config = dict(
    d_model=192,
    vocab_size=1130,
    norm_eps=1e-05,
    schedule='wsd',
    dataset='wikipedia_en',
)
Each number is 128 + 24 x the weight over its row's rms, rounded and kept within 0 to 255. Layers, rows and columns count from 0. Numbers have three digits each. The size before them is the row's rms in percent of the matrix's.

# gate: layer 2 MLP gate, 384x192, rms 0.0769, rows 288-327, columns 48-95
# up: layer 2 MLP up, 384x192, rms 0.0757, rows 288-327, columns 48-95
# down: layer 2 MLP down (transposed), 384x192, rms 0.0333, rows 288-327, columns 48-95
gate288 098:109175115157125108096122142142111167077149076144164169126168131149086147090115139150142160111121118089106113113140136130141125095132105148119176
up288 104:121148106125170125159100148098149097132127138117149139114138105128089152140130094146159117139131087104147063103168175173076159107138116140138146
down288 105:173122137093143101172135079129125088152168120097102122156138123141138134113154144188138117131114130086116123093146124121138128131139134138125138
gate289 096:162149122133150090137125182160118132088096122161107169158148153145162097108158143107131152146156133134126120154151132100116138182113150116129138
up289 098:156100145099109166108099075163180149151145178106153108141108136126145188122140182113132114127140158119100123176130133127177168079105141157109133
down289 097:124087170126120144150112131131112113096096176084136122060143171174134133132113150132135090126121128108152124138096110135102143098121117132099122
gate290 102:113136121147165116135159167119082116165155126103163139114097124138112114112125147152127150116123157131079109068156121104162129102171153130115137
up290 104:132165105137180077137121105089130078144133185150145144153121169123125079109105143143149164138130128153138139131106118146133164137125091132129127
down290 104:100123125156136126134136186132156130133094147089118173117135117184128140099136146148118160120157148107155126109127085143183065070177140093105114
gate291 116:150134126140088113104151125105136098109157139162149137092143130140139154137169166153136102109145096154139134163107098139152132117104148119143135
up291 109:145143138167136119142116126139160137159103126104129116079151139125120122152139125138165111144143127101152156111178118156101135110108077163126106
down291 107:130132147148125133110145114129142111150119133112138118119122157107113143140125114104095083146180110096138139140193183133090143108125136154118107
gate292 096:146169099112137143110106125117141154103128132114145114119087162104133162134117109122130149129158091099092074138141151148115184127135088130120139
up292 092:103108169127141135114141153085161145134124073124138119127112135140153161130162115107131130097124151121137137091122097145124101160148141109110115
down292 090:181141193121146178108178163112079139132155171164161125153138113112125127104096141105135158132129111185090146136116077160114138097160126120107163
gate293 106:155089127153110137148088091107122123134159120142117112170118137122083118142122117123113091121104147136141118121073141151141140127089099125116145
up293 107:111138102143143131126103123122123143112142152165107111119098112109142125125115089167108152136147142173129138130151167146107131156169114161142127
down293 105:133163145134132111136155079119145107123152126100105159190178109112158102135113140091139131112149107109135144107137130142153132109129148127152137
gate294 103:163141094123139119211148148102079122089100155188155165117092086117168091113143133163159162151177108138131141129118119159113123121162133115141092
up294 106:132112124124146160115101137118122090128117073101127115144122109105147115125121110161121107133157123139092123117124104112154123142112134135104109
down294 104:131134174152138113149122139143128136142103095106131134099159138093112149136162097164156081122128116141135123134101107133127095122119125128112150
gate295 095:151132111116145122122131118083153143111117139155151150127138132099118085175117157126118147157132103138160103065122115171131127152134118137167082
up295 101:130127156176145170127121131096150141154134124162151155125098098089126114156162150109136109126141081108171132135134115151092080136111142113121096
down295 103:089168114106126147122089150103173130120096112145161112146110191151140114140164128071151090141131097129131081102135111170161123120157130107126074
gate296 100:123124171139162105042130089091103159156112137154159081174158156137106120131175134123132083163152138152146119140144109157128153085153145120110110
up296 103:128121127154136106110116095153167163151083133130139095181124189107147115122166139129139113156090152160162130146127091127139115139160148131133154
down296 098:171160123104132088102156131150145154154151106087131130152127145115129122129100150128138177129087131130158119145177134104150128181129159117159140
gate297 103:155131136142125124156141103132120125151110104106101106141136128192102168180112126130160147122104129116140077108081126057153132114106145150139109
up297 103:129149126133174080078153127112110159143124119173125154104085128077138118128106111142142104131146119141111112144078128170104144121155121130114149
down297 105:137125145118144160127136137122121131122091097179138113105080088138114083122117104145124149115130137182159107096089146098120139143140146107117095
gate298 087:125125138131112080167121103118159119158103103121154122134111149141110157185154099139145129143121117103110122114133136130162131124129109131084133
up298 089:129127147134151146108130116142162127100118117164142127116123126117145098152124118121136134126136130149162105080128089163130150142150140147150119
down298 087:126119124154146126096151078118103148142103144146156085154107153111090115090122153114140096126100152130150101162087119087140128131095126123108185
gate299 094:147117138128112132158172125126130112055122138202134109109141129130133078126118166082130109105140119134140148115139131132146171165112117129122112
up299 094:155123134148106090149183125087089141095148096128140101154139136124123125149108154147120097094120120162121145078111099157114157177129135128078116
down299 093:168142118132110138136125146096140155118129124119151117183152124141131138094133099137124127128130126178122092130093130196160136121187095153119064
gate300 100:158175148130158115130132088159132147166122146130143128111137085122098130119144158118153144136133159163166143128118123121131116114112103117115095
up300 101:113183153088132127125138133153112145142111121125121114136138142135122144100141171175139099112108080126169151139142084105105165109103109118129131
down300 101:082138159085107148135117088116173117130102131152139127087136120120160137121125155149169109110157153158127133092113155157148103145134109128135168
gate301 094:160123148093130108144128106151124150142089160117169108128160115121101114136158155160132111149137112151168122151096108176102135148136112113174134
up301 100:152127143111144146145126119138130173150082144104147122138140103104107102145129123158112123164127090152152113147120094145130133136150139105151118
down301 103:154121075121106162112121117098088147130079145140154159117130122165168090155143138116146080149123127112106096158154140141121133145137098122127130
gate302 103:122121128095125112135140141147135128137127148145157096150101149158124118130123123141131129126104134135111089186121106187134151117101133156126103
up302 100:141158101116163146173100088103137102127120148082140153118074180115133132153105063130117148156131129147096127159121140130115150122120161109087141
down302 098:117140121118102121130153126153126109158115140163153124137141113143147102154127057139111123120107113153169097157112128145119102156126163117086113
gate303 102:093082122126141167168084133122158141157119118161137127105148096112121115094126138101140141133140137169102106143125124116136143078127104143109127
up303 099:105134109132120122139094144099081098084138129205117071113138086153102149080098155136128088097136157146112110109125144154102102130122174136121165
down303 103:098130172136147132139105141086167128177089123113119119090138136120145103091178154112132142090095127116111162118119139131167143123080176122151100
gate304 099:126125138179159145145143108127129161123119135086088145115108137154142077145124128117147156097111105151140116132124136146162139121118117142165150
up304 102:118134115100166156133165128133153144191150109104144101128126125127111152122145089104159161115096120099152150102172135139129126139102117113150117
down304 103:136141117124144126114121144105138187149151092094146124122139135140113155128128116101141179100097126065120170126115092121160136136132124095122129
gate305 093:097128139125101128090108186107136129103114126147114136104136133144124149136124161118130123074094126106128157145106090126136089094128117105144153
up305 093:112121113142111113142112131127092099132148146142118139165149137148117134125098151114148135110113121113085127130130146111155113111145089145142159
down305 097:116142101170132138103124153141130157125089181143135140134102162083147204129146138134127135139117165117123129120174144172134117101136151165130131
gate306 103:090131148140091140113163122127148137114135149151110108106126165143106130139175102117128091103131115117145148160186154133148137166121104146118111
up306 103:113113125129123101129127138112124124097162125157094126179119151093136124125130121127137120157188139152129168048103130161118145138099117133113130
down306 109:126123091133128119165126139139124120123125141144183164103119110082085152129132175111173116120135143104119169127139138142137094160117120095102170
gate307 102:108174143111122144129141161120085130156097191149127120137147114138134102140170138087151141134114154155146123162138073107145124154109129094134115
up307 095:132082123106139106127132134095176091113136119128120112157141142149174122111102094122086114120159122100075122131178144157149107115090128169161129
down307 097:139128116103127171107130124134200144114144104121149110132169113134117168114112145152110121120137138132127125069116153152100116132117143138108113
gate308 100:137099172110142138111162118150187137084141135134157180112096166134108135115082141124124112076133120128174125127106130100149122183111135147104156
up308 102:088158112123149158116125098127178139113134137087118130119113135086121134080131085133169153133092115148129118118092148136124107189115124100133174
down308 103:117132123146134144167146136145142119118148133121098140179097148104168098153115124157153107139142127125139109120186139179114146121105115117068166
gate309 086:140107164139155148128101122173154159135073120140104149125134099153091093125090098141115183166130122124158162108165127124097137114101131121115149
up309 095:117109118125184148140142124081069146100107138119122166090130125129171099159171116127109164146178168126116091117144151116069160152118141135124140
down309 092:095109101134121115143081130116089129138135136092127167124118116143149112134144112104161108134134172119123138163146133150124144114170140137117089
gate310 097:112106111108099178124134182140149130145127114131165098111072153115133114135162124149134114141135095142128102146125138149122119116151116156143125
up310 099:098124068088060149119106175138132088127112145111158151131101158124114112147130150131130118149141073141154127140121134169105118158160129127132093
down310 098:100167097092147130110074159117134131134110128147153133108119123098133115119133107133136138107099122060147179133134160155144102109152136153156162
gate311 100:167109132083175130143168161153144164132060136140158125145119118159130105124101125134130123163113106138142111138160139148130161132128111143128100
up311 100:115153134117146143082131064100114144101152134109097119103071111126087085198139133120129161104105135155107123094111097080126117172146141086105108
down311 102:128126149049118127109163114128156168096104094127097135139120139150104136092110085080111132124134151112104098115148126167089117104134137116129148
gate312 098:139112129098106092111132126121143130112127154133130116118127078167068133119093106169120132118121122124160093115089112181114144136141170103098100
up312 097:130132125108084147177152151085123144176091175092103164117096180110153112125173161104131122152130098121141143143124112118089140136122144142117141
down312 100:123112139147116126093140142058099143144118148106126100160160146135138113105102132150108125138162106155165127154152138093122133168080103147140138
gate313 105:134144160147150108151116090125116112166141130132091072151114157174140103099111145129162112092171115136093148085066117115134095132135146122150139
up313 105:133164136162136101127135137070146133110099138092131084147126131198115127135094159134156131101148106143115147113101121134092108161152165103155158
down313 112:140156139173155139134100145109126113133113139110154112152166159155157139136109160157114125083156090140170113108086172108160109145138169094128131
gate314 103:140145113138120135162139146098169112121156148114133095152137158138129187174138165128116071131134102140127113138102134160120131132125152151131104
up314 103:105105134167119133147156110100131106110161173131137184149113168114137109126118123141116157150145121151116145120134116115132138134099156145146153
down314 101:174152125130131159111133116117136148142115125115151126157101159138125145144160139138143126128121118109182113132116095126097172185101129147153119
gate315 101:127143127102104121164135129138104113132146150156135149123115104118109095137142166115124160163126121063109135139127121102135128105146130126098129
up315 101:112158122157135082157100117079145153131134102118153131106104122123151154096095099057092149133155129112127119128130150126143103109139093136124100
down315 101:129161138158139105132115130123138107143135130136129126143098084068097116122112117140129123156150114105147111114153127089119124145124123123165113
gate316 104:091175103156117105095112132157110109115132088140132118081143101108111137108119148097105109158082129134130122115092141115094106145145126116178127
up316 103:163109166154108126169126133082149084153137157119117106163090111137157148152145150114125114130145161108119130106082125136133103088039085120117117
down316 104:132080127139125118149129114143156150131105171133106132131151122122103146137102149148123145134137104079114152131135160142125134151109142130134128
gate317 099:098147105111104140175121124150137121128111166146128118160115118133137112141129109118145101141146075144101141112105121129106170154121137111134105
up317 102:075125144137154111132126142087075121154181139104122159110099127151122138131149138143146146098126088145180168156126140133143108081124156130132140
down317 103:104154188124135168155080131103126132148164111105146148106079111149121125131130136122118142129135097169148108102110154142160115080122108171085150
gate318 103:105172155114150126123125142141119116098118090121149086093129157113103140085113145134149134062091141132135119137117129109127128159159129124105125
up318 101:104095145126107144128125144157152139128077139154170143128107129133134134087149118115113110122141126121152148110111097147114135120130121115110141
down318 100:181121166161140133153149160105103148099085144176130104108139149135135124100111096137116119126131095172119098109115121130145110156123120145124181
gate319 110:145121127133087179142110105174136113075110106091139113131144136123112129140117111145133186109151142127151124160193126130142102112110098151124115
up319 108:104127101161094162114158109154145130090117124138153081116123139130112136171090109110128162141144128159156144141134184149183141105117116101147145
down319 106:107122099114103127135121103136152131110095095097147086122132088145141105147120116146161122112127172153150118086184145115134117117113110118198135
gate320 095:115182113159136110129104098130106131177138145112132159143124140110138086134120117105119105146142175175159159136106116126144126108153152074124088
up320 091:121179122166102100118141140098085107156097125121110113152147151128136130112136145162127120100118160089139184146116100164147096118168151125153113
down320 092:123133123138096154104128131114121176121075173136083118119161186121171131115098130142156151120146130085134100148089139104145123093138162085171139
gate321 095:152088117160074131128130096133157146120118163101124119111084070120147097130138154141139168088146107141149172117106101104090132122114155100113093
up321 098:138107123153104127150150118114150130118101188098128125107109077072130111159134145121143161100114126163120178077117101154133120097128186108141117
down321 101:130115094156121098142156117123125143146123170172130133133132078104132103113131121129162160144142134174081163119120122183108154098086133106097161
gate322 102:127126114139088135150154114140171094089132155146117141141121176093138159098138157143144134095135148130151107131087097115145112113108131132095106
up322 102:149131119159164110109096093113157139140118129166164111118126164130169166147157127155144115129174124079154161128123078158135111085129113108165074
down322 100:154137125167165150103118119126132115128144144132160129152131138077115124129113126092104106189152107094142122119120104168134099128122125106121126
gate323 109:114121133114105121117155162172112154125113077151099145070145098118108078103121121172114119149143097126148151105142091101129176094119095098077141
up323 108:138129088161146171126099058104145095129153185150127140159127115146142159124131147113132151093158143121087107133113158164116114145140134142116140
down323 109:150136134146122146116143106163138117145121169166127118143091130097148137119108141143119141130120158098136138155147156122110123108108113127144134
gate324 097:140148126124127144078130124167095137113155134117107100121116163115094126102163139138133106156135126117132142136163121125133140122123101125087140
up324 101:150098147107134143134136103165135132148126093133132163152096110127162128141111135144113142105119144151126174128113140171113162115103087166149117
down324 096:132039090105118116184119150157149091095085120122133159117110094135127063128165095072107134126107111093158130129110122142134120179131116084153124
gate325 103:135142125113118131165081123153149110110102125088124125130153134175154144163136128089140162132099114126120085153129089102127126121141130104121078
up325 102:105135122089154112140141109163124093176128150101122119147185176165123149136158108079098161107122140154146110143142092087120129124155112120134122
down325 105:161087132134156140124089160142162104143096052086138149116151107145099143135139086111124134146132165103129152149103136137137131097111123141110128
gate326 100:113141125157111113151127131118108161124093180166100140100134150117108115104093135116153129130133114162159159061105132120131173151128114128171142
up326 101:145160128117151145140130115168113126157076132092103149179107067155110114145166106149151096146153090129154141132156104130113099146072148137119083
down326 097:111155143128100139123101092109107148154127140142080122177109103115140155113163157131096117146133151173094160146135149120149096132081155133130109
gate327 100:136081200131155145108142130148140128168139118089134129125117123139098093128115154112117128130171132170105135157111092109064100146066143141136101
up327 099:111152186147130141094125166150146088148183139116160131151129145183112118107105131132140116138146091129145131172131128137099140142130162131078128
down327 100:089138130106128109164119103141137141133120126109104111158096129159150118144104128117112162110151157145117083131125154154118148145137165094099153